{"tie_word_embeddings": true, "init_std_qkv": 0.0187, "init_std_down": 0.00383}
Each number is 128 + 24 x the weight over its row's rms, rounded and kept within 0 to 255. Layers, rows and columns count from 0. Numbers have three digits each. The size before them is the row's rms in percent of the matrix's.

# layer 7 MLP down (transposed), 2048x512, rms 0.0368, rows 725-831, columns 0-63
104:109115150148069147124114178105102142116116087157175144116108132088112152118118124160112160156157159078121140142146115133129154081127112117095120150114085121141148141167133167116127139135133128
115:110196144143125118099130177129150092115161136116162141119194126115181140131164134110099090174134097142122132130107142145161130138182117089110119106156130104108148160097177143193135143118141144
093:099130144171106141138127183143119122133154117137111085147087114133081160170121125089132099169145132137145130140119112136118083162103169153129094103103117113117133119123082119114099129108144121
093:171118109132144163197105109100156112139129088141106147144119112128129098156144125131166090161128111096116131139074150151141157119127107124101148159148146116154145074173111115134114124126167120
109:114125112183103164129141102103140133131163131165127151113120142116110179134125167129137158136157134138160113111078100133113142130147135138081128147134168162155124136139123086131135121104094098
096:158135139137091141180085102125117133101131132148117141128153122155126090144172137130124168116137115133132150157140098152127130140170127110093123134171139149142141185109159141115103163132148128
097:115155157140170103073144117139133123157105164145137137142070111173138151176121129160127162132150141112135079126118148105102122101119164102151120167122112114132134100123100141172103133140097113
105:104089113159128180145125115135133160114131082109126118176142146127158117174135139096124114122132096127112170107148111104118094178126131092141147118127134145113115133123141071140136122142129123
093:149139146111094114109157098116166175122138110116121116134125096107100144093094130135172105173135117135135104121080096083079129163127098104164154165167127088133106128114107157139183121143155114
112:129114111139145154139145114104128125137112140137164134122143147081123125102123120143141141142123098162133147103126156141122147159114103133143117160127117147175151134125127132156115164133144146
094:129140096115138101151171132114127091126122144115101120145133103127097141133105100174114121132111132138134173124107066106119156114126118142131122152093120172110141142136154095122134116135161124
103:149137113138131178090095148104147097100154130130070133136109109097135116137162120145104132133088173110132131118164127126163142157154103120074171166133163125166160133143140119138118193134104139
089:116118175162151124118137112130127179110138097116088105127101121094118141101135134117164139122158114141156152168108143131149163148126083147131172126119091121106132116114124058180164138092106095
105:149113126143163149190126137131146132147096154104174123120122104185122122153117138131158138119142106131128077147120124136108149136113132150113159103135108196184119107084134096120126144117090109
099:158149150106155130078123139126109101096108097124146136118123098117144146124142105144145190144123120123098164131136123109123129122096112168158104144127121107151120115106134151122166137120111098
090:142118147101113183145108116126156124087148137118140149109128144165034107112138126133099124154122130119112163162112123156142123154137170152102144128083112153118162115132101114105095136167144145
111:119129165162127190122128113134157187130108101139119134167171122134149143099134118125108106167130135151119097119116147097143173110111085136159126147095135113125132110138112085120137152159126133
106:132124136145152171138138134158149102112118127125123102125126098137163142122159122122108115136110130192128116170133133151112126155140100173105127111158089133158139100097156101159154139104116073
100:137143146102094168097132146172113133130150127138102102137134119129113116135128127122118124141105126174107120105137129133135093119099165113142126126144131167164165080139128155115126150126124127
098:123130145140159109077123144118118106124108163131133175123139100117123105099136115128125171111092068141112146129123086172132159177118126111086140131162172176135141122125130140151149135166145133
106:107085147129106177117150123109117146151105115172124076096143120099102156141138176132148132114112150157134180139110164140115175119102125119128144136134096146121153106177116129139101136141184111
101:142100117177123137085132137179106113117104160160160098120099139100102094122072143127144091156142149138146083129126139172127101118106132106139125100137104144102111144134096140098130143106133133
102:141107129097099164122124114137110104116137112103093168120138166118146119115092111156091151149114087098149105101098131124105131114149161176115157173128160129104131124127129086143086137116120101
098:139086137101143139131152163180115074130123131141082120126096165153170120135133147132078111125143138140116143132216183124102177142116146150123160107099137087099139098164110117131131168128136129
100:148135128149122144171129139137160140155119119135094117125128092127143139125083182148161112137101147143125144147125140119106116141110133137141120113131119115146124166134139104108095157129120135
097:141156144123096156129100153114183154168121104150124146103090119090148119084145100110139111111124128089090091146141118122110150116123094098145149170104132085109105136121122142121085129075091134
093:139135124123120113089145139115106117150120123132139056157106151099094110131175062178156123156089107115146179117077176177122115125124076152137133109103101169139120133125146147123156077144176143
103:123131112155107151136131096146127115152119057149149116118126137147118111108141104144141122142163082132119096117082177120121109094124165157129144108164111145106131123116111130111157127084113178
100:055116084119163164122090084109126144162113168153103134114134133093048104134118105099106117080173121150144115176126090102096108126110134124121135131135115091131138130096094109121136130130109116
097:087121108112117137131175117133153158125118107167106136118111167085148120155145115120099111166155073113116101146140140098096155113116100189129149120166116100149132140154085124128128141166078119
106:130098159124099147141132109103158095139092137127156175140161125125127130108122151089150154098177135134121102173156117110090124145125129168164162111176100095134119161146150091136102119163088123
103:112134095171158154091188100115126152189136084114143121129158150142141115143095103127130136140162117123105159094160128139136147154143136141160113109150076141134107101113136098122121134145108102
096:178158157133113137160164100118056147150142167168120082130136168132136150108134122150146159133120117090111129159139138158150137166117086135130177123133120136159102124092131165124123173134069142
097:152156133136156201117105095159140123155133114085127141110112189119084133177164144093137086098123097065116102121156135160139118142132151102170172169070143118138127067126144149100166121159141101
101:140129135113121129114134077107124108175132137145139141129128136148106085145175097112099110152114148139115113085120118116114102167136106123146133114122112131142107103147097203146138114103133115
099:117115110128135103073122140128129136095122139132100142112122132113167097162119096103125112091123129149107147126108138121137145132125140118156116173148125145057150136117149120126074193156087136
096:135096097145100154113155120149121113115133123138145091097145132128160155143121140153122161116170124101102110123148124135130190122122092137103133131102132147162105131112154115102111109083114095
108:098134153140112166097118084104130154100122128141105163166136116157140149150097129153152159163118132142181111136108125125107130125116131138154190125136154155160145135130153160112076143121155128
101:139115117110148158130137121153148135166098109158140120128123131124120110160131165108152150092125121114095156157148091165095095124097111111134128127151088143131135091129056163144116122154124148
097:142125095119161081144084153135148123131108075111169096147144125109147125109123113091142109143131154133120072106157117131125121086131140075162107126122103197129125153159131117147118141105134113
099:147080109150107132145106170167092133156171097162100180131125101155127131150096107170160127114121130123124090121131111133141142112085117131116136132109127133111167168125104115121142110135121114
103:128112139092172112143158154135100124138106122166120127115144120151118140133134116143140123147111139110126109121119154133170170138139130113114189109128129130168106142110089116120109115153155109
099:183118158126177193098155158159126094146097140203095153115121094172165109112113088137192101121102115164115104122111128066153132123133157174127128138105139121133110136169112137140149108113089139
097:124150159187123133173102083136157158087118133121076153105124155105142172095124138130115097148098118127089125117130106110146121105110163147124131138135094124152142089149121127094137109106099127
104:132158120084147070123140118133151108155084143129096130096152140117118111139118135168086105124097126180121133132143097145157120110158165113095113168113126114130143105115155140107055138113111099
096:134117119146121172183083100111101113137120091102108094145079120170161125128114135096107104135090074166129154141131147134131101109108116151090116118143073086123114100135109109144110133171111134
105:105141148110146191120123122158108094126092133163133142194156101144095103130089103094135103121136112084126116110126150145114112137124148171143127115081116101121192142144137195096095126145143154
105:157137139138111170155141143105116139120161136112119123142126135085144095132112124148119117156109089106127085146145136122107144105125169143146160149128118162096134120190130105128136138176142124
105:185085129123165169143103204164158081132131103134126118117138138097146080078154089096147127157078124147116103142089173139165115123106088114139107098149151110117069097102113147133137181141130135
098:119116124137092118124086162162153091136075106111146155175104135135124143176135123140107149133119140141132098093098100115150113140130093181139154168126116115140116137122169095096109147115143106
091:121106129132148190138119112149129132174117139133154116154156104113121147132143144135106151131131119118107133137127131143176109149093162134182124161106125123137103146124166127113099090069102158
096:153096143090144152083181175132095130110132119124111125112166080170121123146195099127122095151125151133136140170147137137116174076097126123141097109105121107160140104133147096138149145143124133
096:159161101149103149143126141164125134110119111128157165089143138148127150120087134108155166156108094110107170143145147107124115120158104123132112087123114137119146116101121157092124102138097128
108:137118159092112130164138070128113122146165102105154103106135152177142100156148124149106125116119114124145123110138071139145108118123147102112152126169129179099127137083132136169146140106146099
088:092118110165166128148154136179136141139112110120088092143086110116128153143135132109147161133151167181132149165165101095120108089136150107082095129105130114132178113116114126087176085082136119
105:150125148100124153146158110085139111098115152146121121111090144122088135108104083145144102144108085166133096116082103168115123149123160126174165112133111155154145136117124117163135149156168134
106:140179114141170163124134089146120116151116119127120119123161143119141134153094129142152145118109125120112177114116109147186111122098141108119144138127128146123131168151112111144131125137151129
103:138134133121127155131133120112107111113127147143125124123110125171057109145159117185134127117143122089140178088125148133151125151125122117165097112166141132131128118105093096101167150107122128
096:161152155094139146150142120156141155122129123127128130119115099153140150128151108179115119147139123179114116123101106095093143111147175135181134131156168136144143132109122151108158090140076105
106:148137134104155175126125161102150106110161072134139075121140117122110124169132121121135116137151144153154105154142108138158158150080131130164115148133118170181140150151107098097172134080172088
102:102137154107124154140150152117140135110139127129111124095151149129129130142146116074152098118126158096152176152115128127072125127095145133150143139112143147126140140167103116150130129141124141
104:123135113137112207134131105142159130153089134169135149132119140134113125160189109150110136089132160121145105105143154132141148104133080137131120143101126111123149108137135136161142117127124157
098:095101109120115121107139179091109108160151124150101142115150121137106105154108100148099178132149088126117119097130102172108098125151134116154078102107089117139130120153110151148177087127131092
107:175136152103125140065184131151154081114093150126095105094185071138135101147185164143147104090102108118120135143142103126143143136168096113148123131136152153116098129140119105088111099112107140
097:174096157086141187102103110168129171127147094116118095110097114186131160145109141098164127095121110116151094177103099175120131067108076130167124109158132153098137079117117157079143131138146131
105:157138171151118166070102126112131122130147094110154175136167118122099133130165182142107132148110142160127149144117135170129131142122128073098120116120126110113102139098085162053101126125098129
113:082109113126140144117118141113159153166101151153136165133148131125148123154124144132142112134133164170128128125107136168058093117150117103080132115111160144098100147130125106138102113144142105
097:112122106109156048154148160154082151137103159090147105096119106119129092139160133174111062125135093088085121131165154122122136128136130091102112134147119128121135099100125161110097099111127147
099:153132152142103125153120160186112118136154115156171164096152132115106116107104137126129077081104152131140102136166133151189138133131107167104080152121107130108151088149151094163160148151129121
106:151116146132144213133136141146131158130116123172116149130100123138131106122127134115132176111155138094134133139126091136092138133092141120117092129133091162142147129124137141102161103054107148
098:123129140089102140140175129100137131124118076152153111164121170132114098141107111106169110090113083125120132149125123155091124121115103097156130168122100110117168136140124099093126132154120100
095:093150119117112104143139114148129159119148149068128162082140126130139122125115134167120112142116115163145107093128104130120085127170155087091081121138156109156115149169156143111090097123157156
102:122141121124149151108143135083141122143153148138140124166137161174119080074138101132170110095134144113160139121137118134141138115112138125123137153140166115140174102136114128108119114110132146
095:127085118119151110115094125125128132172153104100139100140142108144134107127131166133096147129123111137103094134141166134110121187129071112137096132142139155141152153146128137114127130134153134
104:150142136138085109099142159150132123101145158115144135126089118122169126139142141132138081099135119129129104125114149094113112116125160128123084154145100163081139123102136132131165140118087119
109:130129118111126221198121164105160119124151115129123151130101114108163120098095120128150117161122159088134141160107117113132114146171114161121111144171135139156143124122128131119163136145122153
107:114073111133119167168095108075097114137104137088132153146104094142157150135147149106118107140133132113122137102119131141159166157147147169107153142141130113112172115128132119111162133098166113
093:151100121148120131098114146147133106121118143151125089141115105166144127120152115133153107073120144139107098122142173114149113114137099147131096117152175159140169130103114138105130127103106153
095:143134167100088185145105132158152077092117140114147111108116128179147131119147127130127119147144149135134141094142138098150085138129111126080082108086098109151148124111102134154178149159119132
101:123127188165158189114134107109107144153124133140124087190088117102115098118201117076149123120138135110123158150099155127128108126131129143147157136138126102113100109137111118180128120105086074
105:140097155084142115145166107152159106132111081154149103146138097147114135105148102134141136119132084152144120124185150126111097107129143094151133116151123133142084120130163123134139167134127130
099:160120128121128146122139095127121137146140116101111075115153124150143126100165119149139116112156127125102139153130109098130157123124101134114170117118122094108110138106138104099102141121095145
118:146123141113147134103121163129125141147170123149126065132105096160112091109142177131122097075114121097122134129129135146119131163124158129123135154150168143147128134119092124137129143122096128
097:104076109156123169112131106102143152120120168157112136130177134126122105179147140068159104095133123150148133086101102123124123077115145065122108147129131092142160114164112130100102152098113149
109:136164146115123209107129108126106131125109136152151142181150158136081113116107087129132130103144149099160095139133165160145150114142106126118133141092101125141119116123137136107139132157129116
104:154089161124086195115095148134108148100135103139141148160121139142111076111154225118118088126172168139142152111132148174138121146094116112132137131154127147135116122140106133070117154142131139
096:169098103108115173130129073104135124111112140087110144141114114142172143118083153119156159150151119142074137113151128145109114128161114138103127124158091137093129114122136156137119092126086100
108:160105108083149124139130134145110088166129113126122107110143129153160140101160111126116130117146136130124143112091108077121107164128128153134101153132110161132124107130112134119122112133138144
097:126155126116112013129149118138132161146125107086116060103129105143144105127137148125142129152117139143144140111170122127196103125117137136125082120119119104125147129101135096143121148131131090
098:121127103142133140140174143141097115144150128140107146113114106141118123102140137108134137146135117097158147137120128133112137141061111128133129172123119137121148115137151148109117137165172134
106:137114104149105103129111126088126108115160114134149179086139092177136090120145126107147118125123140089077174117117095114187097157100074093151121137102095115152133141120137137093127142153139113
100:142128106099099136117098128123135118141111096127140147121149137136120100099158139142142171135102134089080146171095161136132098155090123140109135133109102093197127148135118093144159097160132151
096:146127124117125179131149096147154136129140132108120149135124109124144133124146152103129136123127104124162124139115109134111146136123094132147139133126186126101129128172107152079157132104149189
119:123178118157130189101115102090103089109130122160100164148126143085110136142133148139106111114106167124131111125124121101103107102137135119154121152149132134169104117131120141146168110159131071
094:193112133136098209153130084143122118127123117105132131127111105135138136110102168125166107137134134120134133158138085078107138093126105160104164101135090111121122145107158183146128108109114101
104:114075125139155153086125075124112144110141176117127158133138141123093097151127120152108146089190068146121176111097113130143153116104121132141150135118114123094127164124134114117140124123114157
105:144096067144140127148145138127132113101111143113131119140121129129089126102078136128096135098125149107114148166115135101131150123094115143136118092117117096123096122121086119116135118151107133
102:119166151135125094068141106121140137166144125122130142145129133144090112148138107149128127134117123126130108137139119158072143118166152126112174179123174109174142117155140113178116143134127141
110:123141065141140159118211092136154151098135146120135154145102133134143123124121119120106119125114106122125161140122128110089141129114099121140115093109120131105152095124132125121070140078090127
094:158129118152070112166137138120154116132145147117145139103141134135140167092131121144111130115126152123121145168134101132166135171122148157152130110133100131163161129119135136110097081185132172
095:133120164176169161148146110149132146133169085169115138157141142124100122154131167154116094131108121138122094144101150097118122130110120124178137114142151145115122140089156097139142128137138100
101:107095166137173183134134113140094125108122145143094112152075136113147123133106117094140114122164129159081155141105119083107106084098127108104133111141124081125133124091096066167181167106135125
101:108150144058098125146158143160104158138154083154151132141110097091151111143121107153105121133129088161158127127111099118179164146080142105134126156136081090149125128125094095112097162124176131
091:152150162154146142109089128115125136162105161131161149103177116139162145130113136081121122130116136119094171142093117141147127170100170145100090094128107120142122122100129126142087151113095168
101:136158125148164146130137132139169158134090152092110132147121136096118163134083118146154139120097157145101142136140126086150122087104168124129195138108108146155123138156157173113113122112148124
103:135125160144130119151118128103118137134105043183123130097136116069147107118172107148115161157126154169162104145131119122192130102132140175131078125142101149134134148101144109139124071126149119
090:156120126170157194146124146141110138092113134119114123162120098124090101198124166161152091117127124158118142105138151104092098132154149110154160125143157143134113136134113155148129150133131126
# layer 7 MLP up, 2048x512, rms 0.0351, rows 726-832, columns 0-63
109:121152111122096142122144108131109108105095166113157103137131125109123166101177110149123120143158153130134163087156139142156146100120106119114129151161135137156180133118107124158128102168117133
097:109149161123136160155142120138167134149109110173125117102105141113100150137113102143097090183102127121135141144137148138102126163133134154117118163113112131135144093152180110151109130104120113
096:140100143102145145118113148163148122135195186100152108150160128143158142108130103103135104119122120160126126139111188111144129176143072088152162105140167148127095147123127109106096146161159122
108:125160135129174167151157131135161115091119108132146102120124144162130123109133084151128092137117154167145106162150129150121101114111194129126107119131137122127158095091110134142156131127124152
087:135118126126125140129126139108101122153157110110096123172074121134157111124133148154151151150099112079188170100176162158165135130148108117146121087126150109132155115137145155183131084090105091
093:130100097126141126132131108176100149098139125084130078164160130059138132127162090080104120124122090157126151168117141092111103160105111108093127100143165158113135082179138107153145134128118125
108:102123152137152150097159124114139104154108138188129151146108128122142112146123143099113198105170147116139104143094164143165153165093138135101139108135094136116123153112135129140098104114154089
098:096113092144074141117123110166091090116085124128087098123116159168148121124146132141118133100134149152136193136131143148181131143100149166127083126079134155098131124173147144127093130118130105
105:134161110116102136126157123104148150135148109127144132112122160139115166112130114126114165111120147119108099089116117112105154125117146156135113126144131114162163125104085145152127140110172128
099:148119079120131139119173128155165125121111150114118103138106104115142131124098113100119105155119122145151132132132116121101133157111121114104160120115119165125160099132151145141076110132124151
104:109098118111117161092132131122123108128155169115145153136099133149113109133191077127118157120124108140142113136087100137122117095130117168140171120124104132089155106133133121136124130117123115
098:113138154094148135134164125140141094130139139087171147100147182113151171126139137168136127111158117125115110094145144157153059103125179119134075105087130090128146117157134166092089134122154146
103:112140094115111143139162175116057131143138144139109122118120099129154146077177148103104136155191129130088136134102120107157156155106144143112124111167123114130129144132137120134120115133122131
097:103178118141106134157143100137085167130117134149135097130111145137113126096105166125110117148127116107147112100118134120143147133109123150124174148126135119111110139127092101136125114153134136
098:131148095108123130138120132104094140127101134099106133157149132126132165095150080092095155116140129133143138093121138140137160109121146135160108132141118143151137158119137140171112163116108179
113:097148155176179133174142142096146129157077145112134136182146129112138138152162146118125121134121155113101135139085153114122123085111115153122087117179112151122118142090091100139108179124133117
109:126159073098101162174145083147146164165110167168119108147126096114125095119145135133131129160148118123151148159127140172157140123125135103153085106134111131113137141107139149139064127102149108
097:162112146142140158152172129110120133140152095110115116119124120139124169112128130125088135133158099117111207129127098138136133128150153113145126139088164131142133096119141103122138174159129132
097:122105138137164113118133133121113102142168136150154116098111160194137133145123132130122141138128114119129129124129151102128114153165131116158100127091117125101109111183186141168124130111080123
100:113169141098118166159142106117150121101155120143122130141103159143163181137162082156094129155147144136118130132106134198160097165062155144137129159163140122160144123161126123137075129159145122
106:165077141152128141114120077096151140169138143160133114105108147127142123125121077125111166141161151097103107094155151140091112090111147127158114129129184147162170105092151173128122126139131108
106:111133078124095157174135136082142114136120133182146123114134127128136148114144143102148140156180129145167120125133125117139129167085106133142153089101129119119137143152124141112149163142120189
097:125151136157080143137129118151098123121151147089109113178110135116113151097116074146137128143121117085144135137138143181145128149079114118138151142130130118184146137131115132126141103126165144
101:115074141101130145166121106119146144154105133138151132122084177155129143147123131116087151104145138134134103124113104121164154072148108115144052147162151129119140128126126113108086130154120081
096:142134071148124162116126114118126076091136124145112119175140111107132117138156118139106144180149162133134133101108121116169147116145122198146106115115187150142122109134166101131117123146131125
100:092132098134068133123162121111149134114146108061144128133121129091106166131125110164176098143134166116126115128121118139112114143088100132153129137139108150113154114162135150145152163124127133
106:136167099102132138100137094139129163154111099102113130130079129145137170110205139108121107118149155116117096095100149170160118148116114085099085122121137119076159097154118126130114110112121105
100:119136132176110138130107093100142117119154163110100120122135129127122106125134117152100103145193090090093107172103146143130140109123131135149077124140131159128102139145136120181161167114126123
097:133113129109117136111142105118165170156152112138177174109124119115110112112107117137101148136125115159120143129137126164154115120094153106126122126153109131117092099126086132178086156123107087
096:111116124117120124147126098124174111142146151098144124125093185113124154143160076154125104161110158149128143108160108153102113148120151107118093113144195130116164132149118125155132115133153117
098:115109128116113125186111127163079084123129145123118120109111135132109142092134119069112076163100096133118188111139089125135129148127117137107067101096104143128123100143172115138121160128114144
099:076124161111102112128087109133137125156155162092148143120101127197138118108178138111130120128124126154141144140134094136098136120083160164121145124141092098086106105139125113126127122110106083
093:105157095104145141141106132143142098101118116133125109164096148109110117154150150112133173102126102168146125075133147139135120101151180107107141114137098110143120160115199131105079117147110127
100:123093091144146149135128128098125141143102113102164140154131075116145107131131117111128171138115114139107078132126161118124162126153093162127126104131110159101149155094104091099088124158104100
098:154068139108116155093196112085104122165119144135133102096145175142109134120110110141099134162168152129131119127093079143151132150108095114100142082070141143215100094136155128152153117112120128
095:147128184117154142162140151100126124124136152141170111107138112104143128125123074156126103150158171131108113091112117138139084153122130131122132115125097119136133148155111160128122153150139166
098:148132121092137144132110173156158160137111117141139073142108123108143121088133098142150102127131157133146138113146146187133148139097116126116155122180105107097151113131099164190101133078148113
104:117110157139144131096104093148102146121108117104137123128132144165152094132111152156158143124121081149110161106159098136136154108119098148145154116122126157130158084130123113165146109086161087
104:137141135174122150113121095097110110102126168142145113093097135133161099096125114109119107126146101156140122152149099141139155168117133125120094089138204171174158103143136076134127095085114127
100:106138122176153125120153074153169116093149144099149118107107122112141145116138125078093148139127112077103139095146131119168112144113138154140127116107182185188127142144120109170151139160115121
108:097115100167125157165140123098129129100122143127125100179096130113151086154126154154131146112129167149163115108131109141124133160126137142158054081094129084132140137174129134134061102130115111
093:152149102121108142176096137115137130141142114090128101187116113131126107128094098124114166121154105131121152154126137145111103122133128103119120170099149151146136149077114126111136172116154105
100:139169140119147142153141107140133128176125130173173087141134142152141119177098124122158130128095092135169123095134167146134174124108112150156150145101109169100171150096104133147140132111117110
110:139143159116129139162157102125158120140114115154169109127129159186123140083132178131114096153106136113131126137096136120118124136096137115101139136179144181141124097133167106157141157129136105
101:103138126148120129104131165160116158113119132126166106133133138116116146114148099149112159153125153125109179110089141170127137161101107110153126109147172150103156135148113164110111132180161102
091:141136153159148126130132128088142172096118126134146095111080170113138160094126154124101130153118157134121095141145134161139166147064108110138131128096125171130091134184138114150136100103162109
107:151138132150143135139087110062131105095122115163143120134160111138143112126112135141137125138115165174129105082154118117116123090122128162141078116138141126090145128110128163151068131121137104
099:117156110086144142154173120155097152150121158117143110112118155159144149153143153159139118125179117120117162117124076106093123131112132110152134165097099104128116162118089107163126109135127121
098:144154128118141168124150115117126155129122121138115142110141082121141144112087128119133101138094172112166138164167114131161108103119152084130153131133136143140127104128091162160132127146122147
094:085111156143086116123129144073109155141153129119134136142126104179141144126162148094134150151103156132121139163141145123090106078142158134164132132123172165139119173119196081175096099133143185
098:079084115134086133157097112150117119156093147152115124157138125134142165151165161125125134168149103142112123121161089160142072139163121112111113127129119109135132126145118187131127114148148157
095:103126157101087125168093084153173121138133133149130147138115131135189124117108136094111142189109123173156111097173143117157107147134125143131098163131146175131100119125170150129138149131134136
107:145121148118092134123126140119099129098130156109143120133139110100177142099151115111145135147152133134122158131145143146200140158071139138133134066121151158108175131167161170162104101103119136
096:108153107140131125127112067113163124076155100121130115127152133141136155132121116124097142131131126173170112130113166122115088119149119121131134133103124159158141153126171117110134082092166131
107:153132126173097169144121145165116167120143130160103133114145127133128148101153129108142167116107186099080136097145140124144135153130112106145134131129107111112118157146122098139111126123161121
104:099121108081129164102170134115125122137112116113177134160072153098125126119161104113097132122154110086163150145135129155080130114078128153151120121172159093098154092128127114123112140114123127
095:116073092114156127131153118124171139106165135100121114119119161096174116119152114140124120150146150126122107152163142122109105168137093116160119165103161152123136089143157159142107097129151122
094:144120153153087163136108112104094085128152163135130143118120134131129160158108126125160106125108124071148108116142156158147082154085089116133100077108127121124120112163179124113078139121179137
099:108143077097112149126144114134111114136118109109137098102128194135148145124138141163133184104140111176070100111121099142127142117143100149160124144098152134127126175147129165128109129131118157
102:131140153144130151118082127138147106118122160177132143172079177124123133166110140146130134156148117120141120142109103148131135145124125130173114175163141093129124116123138122165123146128156134
094:119131123132106142105138095135156085155135137152153090182128135120137127131130123118148088068160088104125151139151133153126119139139126074170142102154108104132123162125124140144120116112153133
098:162171136128141136139108119140119152086163099142118070167126103116101143134133104107102118126137123121131162158114107121168104118119093136154137126154153087095143118115124129131137115145125114
105:123148114124174141135145094143103103122103133122116124137168106145140117097092097141084120142132153087166126109083129169109143165113173137108112118116125119097123136134138136153125132113140106
105:101138113124135130132119072074145161102087172111112123122114139137163128108116088137103115145152143146090182140128155149144120152174131140118152112092108146143155109077172136140154172121145140
106:116147155153154125170144113126123151140130139128167129143139108141134145136107163150106115101149112104101152134076146194129153082136160158159143090125153138101135110106168123136119125137172124
109:139129120120146157112156096190115099117132131120134099151121131158128124110051172138126170155117131126127158120124129144138133120103126167174109144128117139148139124171144164144124124118149138
096:099123140137166110085148070134125126141108149142138159122145158127161141179114085115131130128106127090104140174070138122131111121116140132122109127126123162096138088149121143164107114123117123
102:128076170110126125143070101151140082130123104121159094162116102121179100139122081144110127134151166143129155095172123093146133114168094147153120121092112120128192141083156090126119095117167155
106:146168104131102128169109112121080190072125122057127108125110138178164122125123136115114162116127133138092109131081143148125123109098141167108164103142119146107128103069097099116117165071126071
099:077143119170131140145065079108124115137128156145162144143101157136134176125128144135107132136147184122131153142129148118106129114130128172116169090112173120136099114126104105121138155139131116
102:135152107144175184118137110143107103101099185119122137173134114113144114097117130097106133162144079112140166115153114157111124143094121138159107100075119145135104127114154096162141175123169129
097:074110134112161148170138124064107162084164136130123131140097101123148140141127111140100117099126124137137118114100137155095156141124169127140105132110099135125121119136159100144128141154145130
096:103153149145137162167162130124111119133103163141167159151133142135124163116158155131119140140171147100131158104099117124142143099115121097130144149101165122150124101178155119124155101176124082
106:108133112135065138170151111181107096116129082152116088118095114149108145116112130120126075164176102113116112118112155136125122133119156121128133109131094149127151087106136123161140161113151131
101:160114107146115154124092109115125141111147111113128105101119120120153133121121127109090114118140161128085169090097108100142140103100130139075085143130153122136143133117131125109126159167112123
101:121132150111144154122130098110161131128158162122153100128168152144171118128153133128107107123130172170102108139112132096091147169084128055149120122144203144133097141142170135149127126115197136
098:150122125154158118165125152100126138179082125094141155169059142121127119105165125121096131111112138102109151125155150148138130127087119154138090122148101118121155140140079141141104145169125090
094:102151135160125136087144111123166152161165106121122117161132147119153119133106092134075148138104096139104125121136135121140119130136139100178150138148158159127115143108165139148099128112126123
097:133162141151129145156157174102140141104134170144123110106095158144163187108125091140116158131143163140153136148164156109125124074104113161105104124130115178161148112137118136132114153104154122
104:092116114124091136137142135122123145126100125108164064116065113140142168116127115114108118161148136109126133064129127134144132109138140107141116095142146130132117113079107096159117117084123134
104:129126127125124158121169115088114138115100093105132084122119093140140133140119150083079142161116129145139150187133116115137097142114113172130162131135070153109108095096140115145128149163138126
108:129112126093171160145169153141142116100127173082128085176164176169146141111102131136114115145101078136125116095083117105115108138124141088118121071120159132124134155127118137129057122135163115
092:080124166114109132143083135132116115127099146068132129084081119159115158086109102139087139137155134146112165176149164125119171185125122125093102139137137157071131132123162120117111166148177096
099:094136156172102152112144122146128117161130109121141122107080203123114144144120135127087128129146099129140140146118132115108157113143109119145155106138137161090096110142122140156112125117109083
102:102126176150117150136135136098187149123122132128132119123182200145134139167194148131086116107106130104134138174117120099105124084111122144110107097166140168130122069124142149122118142147118109
095:132113176153095144152101130081152132191133130139118160126177107119145096087141112106150096129112114120148076113104123157102143140116133120171132086139173131079107122099140131135130152129171169
111:120162167146131154135127089099147146106109162100107101133150136138144152146126103133093110124129137110135143107149115106144170114142133142156139112104155111132133098145130124132133123124112140
099:134137123154131100153109115139188137100131112121108108140123156140128098140162095127095123121104140152094099123106108149110119152116142138154130124125140131133117126104148118154084114123136153
098:120140186145148147083111073121114143168125153129143131143095124121120114141102127111134104126174156131123156159106122126109138105140112140111125142134118130124125133131138123140116164115103155
104:145110163130136139132117115130137112125147129125098084098100125119136124137128077172106133123109119155130132086132090133126089120129082137153147123137138156126127131126144155180163120155149161
096:166083147174126123118135130144138122109087066123098095128127122138202126109113079131087091136135124081141120119124116124112116130115105114136115146136112143115124109146109123134126129086174093
104:138154151116137203140088080148129120166137107121130107150095108122145130142132139136126134170136135142140150135162146164128125087133162134108113091098150105148125143144114168127116158078113156
120:094145144111149156147127124130125120135132123136114103113146121157122110124127113130084128153151130168112105152097168124134143076120105128159138136159148164150136093120192123153156107183184152
096:083149148153118134152140139155125145122174113116135100106135137117101107115166126125094118109133140139122153131091162139135111159153157111138113127136150138130105096158100107123138107099112111
100:126129115126152127140161113096171174133089118151131127118141171137138126125143131136158136085140126158136131144117120144118125098108163090158110138141129129071124113115132150168107122139142121
106:127134083150128132103138116139139141145104157056159115144123145126119169097114151113096117160117137093140128163123091129125167093135153110133141083126120149133156136117149122130112157101141067
093:133115096127101130162109103138043152125146155162135102139127097094169114130121102104142152145141111146153112117134153112160108155112142152147122051117121173096135125126112172142123118122098137
103:103153135119187151113137149125140141119126146071109147157150150112161147105105064136109147121131106138138158140122149101112155129114140144136112094125125152162176076138133136130102155135174107
087:115134095120145119129146105096116145084128092108150155145108163125139093176104139152098101109190118103139125081131116131103129104101147109140110111109155128088141126082165071151128130147132096
100:145151116113114127137113151149155102113075156111102119131101125171133203126145071087114148169106127134161180163092141165135151113094164155171122122145105128113104179163095131119111126139134124
103:118105124132114145139145110130147094190133131173133120104136095137122098073141111062102134111151136134115127147144151091139096136129134151125093111081132147161189159132151174100133122141141153
106:135164104132108141126095134142117082133125124082148128130156148126136152121122130138152101137153128124122144117133150170123107135142138132150109122128131145157117092139109098138110152101158091
093:147068115109098136152144129154117154097165134179125147147097143134132155145132163144111141119117153123099143106157163119092131123125118108177090159120138151123135135115185129133123146120114150
099:094045135127119157153105113157174098135156133105117137158134165116163139122183097131121141132136133127130113124155072149147164108117143115128112104123130159133109160148140153175135148105073156
099:146175116115163123113079133086141094081150116143155115161136086112146113121147078127117118159134107135148098125125128125105150084141150129114143112142164126156135152102144123161122132139110127
094:112095104143160153142148125110167119148138155121107141122121082134129048147111122125083178164139114117126123092111171135128127154149138117121155167130158174156154162127140145111109142121127087
097:119156140126158153107133150148131156088146156124163092112149085122156120100117141112124123132136156152126133144139139113177094168121148112130112168127164160127159138161128161125138131092142100